Weights of a small transformer language model: vocabulary 512.
Each number is 128 + 32 x the weight over its row's rms, rounded and kept within 0 to 255. Layers, rows and columns count from 0. Numbers have three digits each. The size before them is the row's rms in percent of the matrix's.

# layer 4 MLP down, 96x384, rms 0.159, rows 68-95, columns 0-95
102:094137137177108175131162128150170158094192173136130137131119109118088195156151111146097111133080083141105119105147133146161146123133089162090142118206140105137156182150062115105122086120060121089118088118138148135125146135202107080116120143170094155118112106157059155176126195172142164151
101:128123112124174140074107117130078059099139107160142117112185161126126149061092131178111026155137190143074148112152118126145139023127107162162124070120173143093158095107108138146182173147095129068108097074078103079166109129107160129127139125118132107163115106111147137164121147113064103121
101:133172132143091123076088203076048121087129154126115140150112045122140133162059073129132137139145137135107183095156084117055151155110144182138153139161082179130124124084041170114132164162105141104115065130114175117104081171175159162156142124115072117115117135122050156154092128166100095096
100:188130145108111154190174096085090130123095132120089145125026130143111131121154137142106169181141132107081170181151085121121133149124121109126150162122095127137111176147108094109077171124128128103182169178115140157147145178171131091213175164169165093078136155146067130140093123160111140142
101:093134130139130132139084103150106113054113118108176153192133157204063117149144142121176113163120144075081164100107121186102170068189137181145086080052107121089079143093126074091150182187103133152146113093132103132151132164162147084041169083126127095093139112140155116158166123175099142143
098:138083120178098125164138133142102163077099050190140130117137090123125171097131139116075182131120143054138163152122073120070148155138133135107139162068134089066092187137128102114130144073139105129108121121122131133129125128125132154116094110156157153118123118156182098138145118163169116099
105:160084097145119063149128093120130110115101143143120157133094128123132097107119136140080121120123114108152139132143165141112132137084162122124180131114135126143085205138066171157080134102145145101161135067079117180163079135145126151112100134149150161102110107127081144110088099125099149191
099:095150135112109124084157115131120092080173111100123157114165143133092123125131122115135172083123159143187134094146154076119116094145175140183133098161136144075183108065097119124074072134072142112144144153112195090155126148182139127098119100114109140140167111094112109142121130118114150188
098:176158184165074157135137148121150157164152101158119124177105068091076056135119133098065166118203090119115072164130099160193117156138116143184115177181117116143087157193096160162120143071151134080172128157115169095111085152164099163073126178084098150119182156090068162096164141149155122168
107:092121144091100163102085194156157143170107112185113137188103174161150106173097144112142084110139165102130119106100166143112164141200135079121154102098134153090146133113116141092124163084164148105095110074104035144120157095131186128099101153137172114108170130104143122169100110121173159111
101:086091113166073134107165129110168124070117142133145143127157121165067138084111129122140160137137078142082183087059119116155139066145094161176158096123224167110150130161072101096119125150131120105060123120140143120071132087138125184117098115155120144106119157124114122084090129118177147117
106:126138111183123154139123136167108130142152103136114147110116151095161173099095111147086169121113148132192121109120154062103132103135070114153168127076100142115119115159152148115161121107163074117135159160201132106126107134114098129149164137151144115183141123130157145128140163131141132153
101:141128109125143082114183153156164166123154095155124130125119168133124162110151141144123051136092154118124144125102132100160127092094120081123094137113113153165145159113152152170155104175071139168161103123110093075088122199148206176128160141133146077069116175158131150165126119173157076127
102:132110132132149135180180157146066171131137127083094144138129127185128188146138107120103114163145138146109096092169098136131155102088140125119139120113102116137131117101112116166133103098120163109139126118118202170115130083146132133070156173146124084096112093106160155121131112147128128203
105:079117152161123126145123106132121135150136131178119135160157136104122099099119147146109127132146150110157100142118152132178124157113119139134154109062080208191217114139144194071121142123132145111166126109179098114163151107112166136189182099142134129172124171148116155154135118094110114149
106:158137118212137170114064106181083117093141141084104143098121104123106200117128126078091134110099139175131079126105165173147136101071123144153170140092142117122127142162167113094096107081159110116128184130179150131145114163122097093124159120135118139074158126187114143119169156135156131081
103:129182175174043080133163165161162142152117151128145126059089143142126199102144158030066100163144109115136108121156115207144145133152117136108119094078090155127129163137177097097066121136130168085166116130154144085125121155091090139082122147142136105120113092155099113111142153112094129143
104:162163161142033145132186078160106172087086142134121130153147108115128153138129091133175123144193135168161122147124168142082103145111145145090079203130120127089146119082147113115110187117118110098176133244074153130101129163149132148122095191178077102126113122143173117174111080130100109144
094:109193099130101145119210084101170100137142171155152131130131143089134080120175077112098044163075168132117115081196178138153140127127057173151074126129138143113147106133133196151154093158169170092160146136094142132102226134067121126074106109187118095107133106140149087138118182128163109187
103:164124083185106093146106088130188172136146206125255133114101130092146109128119139090155089129059124087141175170100112158125094096146149126063150139119143138119161098159129126137143127160128163076126127151117165173151076110174111134121124119151185095102174138124153125116127128146109075139
098:092179155075127132121090115131152133069158144168164161136156158127190212088154121163106065131145116103123155139119122152141149104114140121150080157114166104120080082092115140106077086101139146172100151128158140140114118132153176137116098072120106138177134173097114168139115116129144103127
100:081181140190125131145123173107120095179115093119102150111168126103114100100117114159147113059129111135126075134070154114180123151113146166079130102156073178102165111122199070113114111159143191133178109180186141100122145142136131120092138090116165189112140113094135132174131129127134167129
101:161126115121142136102089126089163127104094081143131114138057167137116097108128112166135123137190175087184115101116094136128116088081092080189144150172175166140072164106147141109114132083165064110058138083108131184101115073091153109149136116060129107175088081173147168068128072132212122105
095:159099082130128108074132128111179174133095168130087140105205174121108121097160086177182134140039141146162161193169112084168124125155083127128090133125140168137115088203148116157161064152126121101129141189082118143093211151082145181121127144209116152106119123067131116140165104125135123130
096:136104146121181128115077070073096161135149111145062127156045127170144184112118155155110177074093160168159102120095127125135118106099087112127135168173147113156149117222159147148111062129107150141108172144085106158072145121115082202074103141094135117146113146072114154175131100168074152120
100:193109138114142109160128081116153128139184107078159140174109145099049102153106168143135104155146148111135121086192114149154145138034105136145123173058125143114136134152136111141148078091077137126124157115169165134192110170097132111162122126145151111106161071121094119116184096174192147170
101:102084135102094100095129135121109081098116136117142137178083071112083085094167115122102114200149155097127177175044156159119138142133091117183132145152129140115123194129103139139106161145068126202169165077112134150122155152180165150119129113086194125119122150106064081146079141141106117129
100:132049122116112115118149112086139104148083077098175138131124097069180131122083097133190098085091147123089150118160092139119126130160129188077128166141153141115127151100120131104199098092122117151176155164071061126192109119098127139140117129099119100067105147056118120091102083085135068157